Part of a small language model's weights: 17 layers, width 256.
Each number is 50 + 12 x the weight over its row's rms, rounded and kept within 0 to 99. Layers, rows and columns count from 0. The size before them is the row's rms in percent of the matrix's.

# layer 6 MLP up, 704x256, rms 0.0496, rows 390-393, columns 0-127
096:63 59 46 35 44 53 37 48 59 51 44 56 57 39 66 45 54 76 31 57 49 42 60 40 50 54 50 42 42 53 69 82 59 46 32 55 47 64 42 37 53 41 28 44 39 37 37 35 35 35 49 49 42 54 55 56 44 50 45 47 54 48 32 42 49 41 53 49 58 47 51 20 37 62 42 63 59 66 56 44 46 16 37 64 60 67 50 51 41 69 53 52 35 26 54 58 42 50 53 58 30 76 55 74 54 59 54 68 33 31 28 46 42 46 35 43 28 44 37 47 31 41 44 56 52 79 42 84
097:71 74 55 47 16 57 49 60 47 56 62 63 52 36 44 51 55 66 34 34 29 49 54 41 32 46 62 42 46 44 40 74 30 57 35 63 66 49 48 70 36 32 53 58 56 63 57 59 41 62 66 60 36 47 27 34 54 39 54 36 43 46 54 22 32 41 50 30 41 42 73 39 29 42 39 66 39 52 49 54 61 52 39 48 54 63 44 45 25 51 49 63 68 52 40 52 52 47 61 36 77 53 44 59 62 56 20 62 49 44 26 54 50 53 49 42 54 56 52 68 51 60 51 53 39 33 62 34
093:57 76 51 63 54 56 61 60 47 41 61 54 72 54 39 47 39 47 54 54 38 48 48 48 41 48 55 38 50 63 67 43 36 40 57 38 63 46 62 47 46 38 46 38 55 53 40 55 41 57 36 36 51 40 51 40 63 43 45 57 51 37 78 41 43 60 46 42 52 51 36 59 69 59 32 68 46 39 72 56 33 35 51 38 76 41 62 40 48 55 49 27 89 68 33 33 44 44 33 59 49 40 61 29 52 44 52 51 36 44 40 35 74 55 44 47 57 56 55 50 58 62 47 50 43 56 59 51
084:63 55 51 45 32 27 41 67 36 24 58 57 44 37 50 57 30 65 63 46 53 68 50 55 46 66 62 48 45 32 37 55 63 26 45 49 44 46 46 34 72 70 45 46 57 41 56 43 34 54 48 65 38 43 60 56 60 62 52 61 64 48 36 39 63 53 50 66 26 38 50 40 51 47 60 46 82 39 48 69 60 50 44 43 43 34 41 55 32 32 44 55 58 42 83 46 19 73 38 51 51 40 53 51 52 67 38 49 40 43 59 63 42 54 55 55 50 33 47 48 77 62 45 37 44 54 54 35
# layer 6 MLP down (transposed), 704x256, rms 0.0488, rows 390-393, columns 0-127
096:57 33 58 52 36 46 61 43 56 64 81 49 49 40 58 37 41 44 44 64 48 66 58 64 47 34 49 36 40 66 71 49 49 29 40 42 59 50 40 48 60 50 35 29 86 55 73 54 49 42 52 53 51 37 38 35 53 45 61 47 42 35 37 56 35 52 61 48 70 44 77 52 67 56 52 38 54 39 53 36 32 50 51 39 46 42 36 50 38 60 48 41 77 61 53 64 42 74 37 50 26 43 51 63 53 63 57 46 72 59 69 48 57 47 65 48 53 47 48 50 46 45 62 63 46 37 52 35
098:45 39 38 36 59 50 42 61 24 39 44 67 42 53 20 65 66 70 43 49 26 34 54 51 61 37 54 45 56 49 43 38 83 29 45 42 54 51 53 50 40 57 35 50 54 44 42 69 54 41 59 45 48 61 53 52 33 44 58 53 56 62 46 55 54 71 38 44 53 44 20 51 76 42 35 67 59 46 42 46 53 39 63 66 68 43 28 40 24 46 48 51 56 69 32 50 62 40 66 47 28 46 44 57 44 38 44 49 57 36 78 41 66 41 65 38 53 50 36 50 39 57 39 36 72 73 53 57
094:49 62 57 47 52 38 70 38 81 57 45 61 63 57 48 61 74 33 37 39 38 76 27 54 55 33 44 39 49 45 24 56 44 55 65 62 71 52 43 54 43 52 58 52 47 54 20 32 51 50 42 64 47 44 49 60 55 56 59 36 64 46 21 54 62 44 37 49 25 38 22 48 49 59 56 54 23 44 86 55 57 41 50 62 62 79 65 65 42 40 65 44 35 48 30 56 43 56 48 70 55 76 63 42 50 38 63 54 45 40 76 42 35 71 67 48 41 48 57 35 42 44 55 42 50 52 59 46
086:53 52 45 46 60 71 42 39 62 83 28 43 43 61 58 51 51 33 57 43 62 36 44 57 56 31 46 60 62 48 65 44 53 60 55 31 37 61 71 81 45 37 45 37 47 53 38 57 62 39 54 42 58 53 56 48 51 31 47 38 53 56 58 59 54 49 54 46 89 50 58 42 40 45 48 59 21 59 75 52 29 55 50 47 63 66 57 51 62 74 46 61 44 64 35 51 74 37 61 56 43 65 39 53 58 44 70 45 61 38 28 15 63 53 45 47 45 61 60 67 31 30 59 52 57 48 35 66
# layer 6 MLP gate, 704x256, rms 0.0479, rows 391-393, columns 0-127
098:26 68 31 36 62 34 42 54 31 39 63 64 40 41 20 67 47 51 44 58 58 44 52 52 56 40 37 45 46 58 29 50 72 25 48 58 49 44 32 57 51 46 20 31 56 34 52 79 61 37 51 37 47 69 62 39 29 43 66 44 42 60 45 58 54 69 34 36 51 40 19 64 71 38 35 57 44 49 51 40 48 47 58 49 60 51 48 38 33 57 53 61 49 37 44 48 54 45 52 51 22 44 29 50 55 35 67 40 56 33 63 47 55 40 65 59 55 71 60 49 50 60 43 33 80 72 63 66
098:37 76 65 55 46 45 41 53 39 46 57 26 58 58 55 33 51 45 59 24 53 57 42 70 50 67 42 47 51 36 53 27 53 61 64 46 61 45 73 51 44 40 55 34 41 36 26 63 43 64 54 43 56 48 48 54 52 68 45 53 61 58 67 59 45 75 56 43 81 50 42 26 68 54 53 34 43 49 45 55 19 44 49 37 46 49 49 67 47 48 44 52 59 30 45 39 48 36 38 51 27 51 65 37 65 63 49 43 56 14 36 63 63 37 41 36 39 33 59 56 68 36 63 62 52 50 45 51
090:35 38 41 45 53 35 52 68 31 21 61 66 48 49 51 41 41 56 57 57 36 66 65 49 51 60 47 43 44 60 36 60 40 34 35 64 59 46 33 22 40 44 66 61 48 50 48 47 35 65 55 45 38 41 57 72 45 60 31 65 46 38 41 43 48 48 44 38 15 53 34 42 56 50 41 41 63 53 23 43 68 46 42 59 48 45 54 40 53 16 50 38 36 34 59 46 29 53 36 38 61 44 65 44 46 45 35 58 58 59 73 67 25 58 65 51 48 48 32 36 76 74 33 51 34 61 60 41